Each number is 500 + 50 x the weight over its row's rms, rounded and kept within 0 to 999. Layers, rows and columns count from 0. Numbers have three digits each. The size before them is the row's rms in percent of the matrix's.

# down: layer 4 MLP down (transposed), 256x64, rms 0.181, rows 108-154, columns 0-63
# up: layer 4 MLP up, 256x64, rms 0.194, rows 109-154, columns 0-63
down108 110:613515439449495469546524525484489404465559533433521570442487431496421558531491565603464534518576430460588491483510481553558492432488465486562448493485499456507395460541426467578516465512468449
up109 104:429480443546477516514477425478483502510522495480466528539448569556515565476426526597467481536589543528464609569445549501561459512392629460526506507453512543610414448498520559499535496481488528
down109 107:466463474488453504399480574525616485544494478468622511526485526548560470398493492525505497481476370500523497533548556456565471504394451517559577556558540500450495533548493466437451479554517575
up110 081:528484538565487543543552481528459527558500440511397495483505508538457366494446430523434610483541522489560496474345504441543508485563539526540441473425477522395501485504527493539480431557528466
down110 081:448489561530464536524544472398474487430474566507499491448505546466502473429453481524353579440594505448428475533507540521483445426427541533585573533561474519464537489509527522478447500459605553
up111 088:540545490555543453507499519598500519543446490466575515556454479538442410450431425478482567491439491540568618459522443503515465596453498440479582521514471590535444474550444547569420466545508476
down111 088:499553469529480435460601461440520483514554508520489492477592423535506460493483558562484532562533411468442476544345515498482432396491464448514508455462519523397482525494474449521559476476619499
up112 102:408572487515428497500557464593435542602551491436455511501457461475449494506455524446456497481511603425530536468554444558497426522504407436504522427520438509497482370498533440496538424517509491
down112 104:486508500537486553522536528525429509490604512513524498485508486582589465619595515595502486414516517550438570479501425508494457513529516549565471443636452432535436535468531531478581552536474511
up113 125:511520541476523468547465480483428465505393486487502613497544452474470503534454433498513500589602567486552599426535462506504507634532509464578539491518460535491499372549558469505422538536502498
down113 127:569448444481477527530482450492469529432464510511521479385373472418479468489533517491595497445482540508462647485516508468492530452621540512488479516506420524491552610458518490549549558453461508
up114 099:513485498508513431489459468509532545487555473453491541589566614442472409499569451521524503462485540525630558489472512625509558612518460498526406455447497492536484398473534512524522499572496460
down114 100:542492505447482539589439432508493422536591430543541613498485568459474536607486452483448535515569501482477498555393479517471516525540509510437458437426494445514580534488451509567566515514594551
up115 092:483610528493582340471454560494508496513485492442407491513528500579536458452455490545494552539488468552488566464531492464423518572437447546534503508553431520452525385538523489529467502578428534
down115 090:475473500503443503446516478464470531500533526494561401479474509444490531450446509404509542434504555498511471514439518557483522600534366665511509473455529568475581497532430488420474548460451444
up116 097:543464584470563417444510563509527491441502525528506524536510554551437528414425418368531558533514459472475454508508453562457415572560478453466476444443465533499437547408522487522415448464477493
down116 096:574520500558462485485456525592667460525510542501509564475536472513480465426463554497517488521464493548420547441640413461518535478533393481487511506563548520479538491481542455545560507501463415
up117 100:518560537492528529433450491590476392469493500551468516511467599454545439428570486530556487504460482535559565430483405503551466588478502501533483437434470552487529515508473578635467424508441504
down117 095:489567454483456536498481529452478448496509546460514463440497455453440512398530504523513470580565489466509466486607459410434421477495397503461589485424474515488564409618456539466501485432433510
up118 095:515483551572455444431561526622507511437501547513550502494545562517385500464470475593540508466506497587475527518515520469498480543407516459459460519496458609409505489445534501588447568486494605
down118 090:498500571384471518514507553485485508544471521480479451464499495486531519467513492466467543448455473500497424450550469525606504498501581429537587500447662434537459430587411507471463403521501440
up119 093:438421610479562525482526575474475511537481483582537526509571551520576498537480450544520611539441478436486498565423480474587534534550510519557506414411521573495467504465479530540470459499377496
down119 094:483398525542418550537515541492476495510536576564489515512493465547488548438373456411534483413451441485442424534472457524573492517516558490517550436488455457509377500517430455483467520476386492
up120 119:541546557539453435544530539596447458513547435465431626482465500502482487523480440540515504487493577535538491568485439506502471520419572558465513475524404540559412432415479526540398559518450514
down120 111:487537498471573504546513540512420558489553511449515407500536482511520509517481396429504455446535433514596401504584522471522511457479634455586478488462514453488398516612493449445459503494478531
up121 086:374461512398529492581497598495448476508474413478418500518549571518529515500496482546395556565452599512460508494496437503569494438505547554510437440455516590509500450529431492476462456546495458
down121 089:490520498521502533440524431565431567453497481495517517552490416527406532471512537399627498481478481489536474540404511552560614481454427407550543592472458467466512547434526524472531484482428511
up122 105:465515524496552451477446533519443529578429525543544552498509438599492526476494463504417525597582503434448534481528503479481475608532471423640443412459555530539488479491527567595489494475472529
down122 103:503592521452488510531560548537463538478559626432459546403498390536460446487505479476485475511520555487544541433529553543514549503547400446458509573392439469433466521447513548461519544551525447
up123 099:483524518517474409555440581522505509492485412523416445542551486457530419588395470441442493609521494595536552532418468482533519552487495583471535412537460484547477499489545517522501559578495551
down123 098:490485502570444530635423508487491605461499491594411537498372487467505524584475487442622430497490489489492421512438516523545497450534540549578507480485586440509487484488494502474511448473553498
up124 093:447550585442519562545454485463468486456451438490452545498475580512495446521498458581485480578545518540551522442560481543553445471515480536594480476403491485577495414487508530533382429563475606
down124 092:463557528451522623534505504457493519602614518504494525463492502568488530528488486555467512472524511513461490448492431580567439381525515622507492566539439481513431513476426464457556503573411500
up125 126:388417548446517371497510480515461487516532530534562476571527465511480418494493426505493520585494571522551542600438521494493519496396512538513487418414468495522480406394547485540502507501495553
down125 122:468569477545384479597605512513515459517546462513505388494487398476510544415488523440460453497439459480478451520516467497531547463535433535468610538513442473448481565504557506537497520569393473
up126 099:442487525508517524495457463472448399497499502426447584486507537561488375496525482559401437502537511541525467576512525574461576525456453492559485519483448596496428394486458574501437467468472583
down126 098:541467491481501471464579424549480562510601503491507475503565499485521619431416465454563545438492568467482418558451442532510557484553411414441455545578482525527496520582443499499444466547478442
up127 093:501528530473532559518458469568412601561426423507475497500473379508508549487379498474502526451539574471565526480471464481391471478555495448551528452497530473636464463528568524500559529473492471
down127 096:476483463552414574491572446457474441473562511407490482440477496539500540384523565501504486514457435523436464538536502506530467571431539451490577494511376575417585510538488551459557493541510428
up128 104:481516430587571431566524556539458506463547479419495490547441540596483433521488584487383480556532557514484528554431420421457442501512567496478542476452414557547482444524551495577519465501473511
down128 101:542535418498498520519521579555509427549418483515495456490482545466516597400459552476448540558534450541442486483572480580494584486531467551437492485487471426480506455467576558537534577560383573
up129 122:436553487497640458495518532501505503507482376516581479580539461502492460505538563450476514474551504560498596509406473588497488533428439421546486439425462483500495506558600576541460500483534494
down129 126:420484544507514478454478426545535511518570576502478432463576480521411427554501559521584573512430461414535436489455480526500549470563563516503494499473526630470538532475439550492565534441531600
up130 099:470415486516498497502578390462507453450486501473492560497561416518474403505475463501458596530539521451602443464379488542472538644458484519523506520416557510512458454491532480510563535479556506
down130 100:492573489521487479513408483439536481574506466430455556525475517438555585527485492503485455472458451467481564508474494553467542527603483589373521577595425460472584485572544558427473512482443484
up131 104:507398625435467473542497566471493503428482460535516499499504423633522524506436453419518547572569526522478563496508431430490458507536551495520453490472511610524387529478471559550451511520510531
down131 102:460503538492449565507533437465557420519485435585517505470478551508499487487421434452465509549481566499455551362543458481513466529543648415486565488592507555570569530511523449458517499458529469
up132 093:438573507482595454513485468457398527536549479468521527532538571514475457494545431586425501575437527494516535539407498454511553587443527523516443537457538557515519410450435533542481488630506546
down132 096:462494598530552541478532420500415403435464599399403506595520544418469522427513543488526481517503557469524466421431518438471505562554507477484483538513494526484555512437521489541414538445545490
up133 103:463460470521610460473589451560387457470523521436461506587561506551528413561491483489553546549459463392493483569514459462535482480481449500565551550468513465577439440524541558496474540407522540
down133 100:410425548457527504455377541514416508500541501598386502598486441444510506485487536526505477505541518552529423582393484478499569499492532448554485479525402437494417476475535506467527459510543502
up134 090:504473459462501422446410535582471443542589543554442509522526446572503452517519489523482594533495513546592575437454528464446522630423507525524539485496422466505537401448502512461458514533421496
down134 087:524500586504516498448562488452504512477524379508539490509532518458509616455479521364576485456549463468420331541452511425487538572578537486473473538550468502497485494455443489456499522505473499
up135 097:454501586461462503428493477513466521417475482545461544494588565482524506411481546510467480550580517476425490595523528472521484562488445513462468361517460556409479425535552526619460534463476551
down135 096:497510534520479570499593490577555537454454487556460460476512553456510566464466541515482432540497531462441359484497612546474578503520337446439489510487479519541456485487526467512508569559467570
up136 079:486470505471478429550428494520484539515587468579389570494490515464470480478476522522454488621533604559530538439474411513485417527412509503451483516542454466520468488530593606494512565585517485
down136 082:509551483523419553560527521399512486541486537537595525514545502461640439476525435548552503451526573564494483462478460560524461572431507483566458549472478529502503460520537467552622414582470489
up137 119:431456537445535514475475570516369484540535485577525530490497597515417570429471476475448544464607557442456500488508519524557523545449556468512437484472483547552485465500476542543419528620573543
down137 111:489474469538592523512587505538505488478503539415375492470443423554523523553543457566488485482504500587533579498366531431545546534541510533575504509497554475519535518531572571518585518528452589
up138 080:510432600600505479423521436431431498430488524504603524612538541442441466462482459469454527475444532418501451500420524524488493582547518485493466485423476567488444605435539480478464491487507535
down138 085:490607525481571549541509459527509477551512465498489551512474538515555509547491530439443430518453529534607558516602513466384523529454461554470463612548513496537488462545624547531437530527477588
up139 089:505505526406488492418509511546484494541514520547499450543555500592439468436515485521565540512578524520580532477340431443406487528393490503511454483483417477498483491411568471459419515535458497
down139 089:595522494489585450457512447519456553553437478470455438468477588486479549468513527448630555447528554434489346544499491526510514450459398425531546538493479505541504545505431518447440491470496481
up140 124:475501485484577446450528542540408452428420517485537546626491561602516535523503532466521505516489506605487533499405536532540482621466541416425480545469501511498385468476543539522503514549468495
down140 128:523516368499430496561521488503463498548434546515546481470497506575537539499586482523447408485419442525529492482464505529504463501626452585396450510560532482466553498476482468479496629538568549
up141 092:493436493484569448478500497550523429353447506592534512501479525539522592538478457449472468552522546546488547514501440509550489474389446480525437504535426557536451539519507553527472651459471556
down141 089:471501520442487565605503477490501546543565562450445455457517464490548470546500578457454409513429471384533391520558546437471493577568571568504553393534494543480541484430525509534538517522512531
up142 110:528471491427596445452482490519478467487472508567542509541597559437465421571518454504504489516563522460629577444587490513470440525461526486519471397482453512482531486463623550560433458471500548
down142 111:543471555524519466440533505505505555505491485527514473443441563528550523445523482497423588453470543523532496493596479518533536425498295488533526539441585489563554483515480573498416520424547475
up143 095:500376543541552545538455533555476531477453491448515581621568498525459403556413590541493583542501431541544603521465529532500515520500519509494409577515453502501450494442526489548524458476499448
down143 096:483487525572425544470497491506407575551549446471452382396548521487487566457494547577489470498544533508465530533525455592466457522514469551530478438492564454479607446507429508482376511499445537
up144 082:499574523582442418529463539510332483567462504495466499522515533563487461563423473513383481536454447543469492473525494540481495509605483433546431533479455571532463516451437526510525495584556468
down144 084:545439570489539518509606459617461396510542409471551514472455458481490606497534475462549468471544558530632469426499552449460562500507520464463458524430475548472503539510507440496527440553556519
up145 109:485509429569504430405558527577476472462580526552484504542574508549394582488503517494467570478525490414538497525491511506621516544491586496548470472489459534431476480488549622507427553465507566
down145 109:516450520535528481510565522514523453537425499556492518491510435578525538473497446472428603522487574465527487488432403348473553611500528474534482480481458490409591417498546468495531486410479506
up146 094:418459511452482500449542546444424481477494451497485589589453590460567522572583486541581591542461497458520491598505438524556530459452551545534503444381490599488489481509511544529471473501472459
down146 095:524459512558522515390531462507443508533518539568459566396512379534460510482443501508563500472473604443425400536503552566443488444442499498468565450537553446514535550535446479460437523541491426
up147 115:497576534553606503500483575576419578480525509448491467520520478557467439450481582480463512497494503381531561472547454467541464556520518476506501359509472497539488500499558565495486399581501596
down147 115:487481479450408513557482471476516444541545608469602507417513528505427488580535440474576502499504493434458547439483499514419567593494572545464467465509449510497566474567448396510576535542472445
up148 104:430580477528560472516509477629500429538522522543532453509572476582459480455545483482458491490413532485561485513436548509462483533486524466503532506517444493579430421545541542599587397518397531
down148 107:583426635434475508474449534437403465468489473482445488462459620502463506475457498526494554494504538563482535478505527459496543435445523438512559426419574469498504590457446477447406484479550471
up149 104:455535625516436374498512505516526504481480461390500500517472419474474507517459550513462556540497502517480473418556431511460454558532534482503570403421452548468486530454498541620405490502522566
down149 103:541473501506517493472539461534514397536556463572436395398475530448481524523545521461506508529582452524509537463491494451466524602480608397494494459553520441456523496633460532590505549540505466
up150 119:458430529505449544456482436498506525494574446476422576609443544582471480530523481598542521550459563474578456425555467510545521494503515460570483527395512605484442483418519520554484474582507481
down150 124:509594420523514378520531474534533489447533557440492487498478515580522462583463549595581532517532488607467489522551460501472535442574523438527459511548460494472439553490570383507461558457564488
up151 101:452472635561510477472549463501507494497486525544459530456507522527530516426548567435429464521470500519457482470444476387488475512380544554524432462441484604478521415525578441594487451540475549
down151 099:510537599475557511500512468503464479518512519522497430473554519480466520476503533470505499541496453488564458438457499455450499512370625378437552544445600461493433454433597558573521491516579486
up152 124:375515523459557533549491524542512433466512484512526478533586458510498546522452455507518491542596574468531486436454512539456412549539512451541505517454482576559437375476529504600552590425531548
down152 126:424454480531528503547541596528531483510424497569453489484542549506607604542426484407587465592467532569549584434505528482487437499447583461509541509521583547505521515513477429500517503452563513
up153 095:457505598477617423412565479595496507488543462519458537602597504464491540497469432470452477518508527462517465569428548452413517526470557458564471528447550506428487418425483470524507466471541525
down153 099:530564530480515561488556556422472532564435453514524444455463559466523549436498513481506527463461568406505358555485476552488414575554493425478536538435520579569538533539489587476493481573446484
up154 106:441477557383495503459586519480472480482601528512495555494492523469464502468522503569419532583505556472501457519504499486619499515388493476517455479461525608565459516405517576503558457597469550
down154 102:528506449483569529521407537539497399448502434460458496538441481572542509609457581531569428471554532541547494545394579491453519457550495531459467427581527435543445548538514469542493574482497455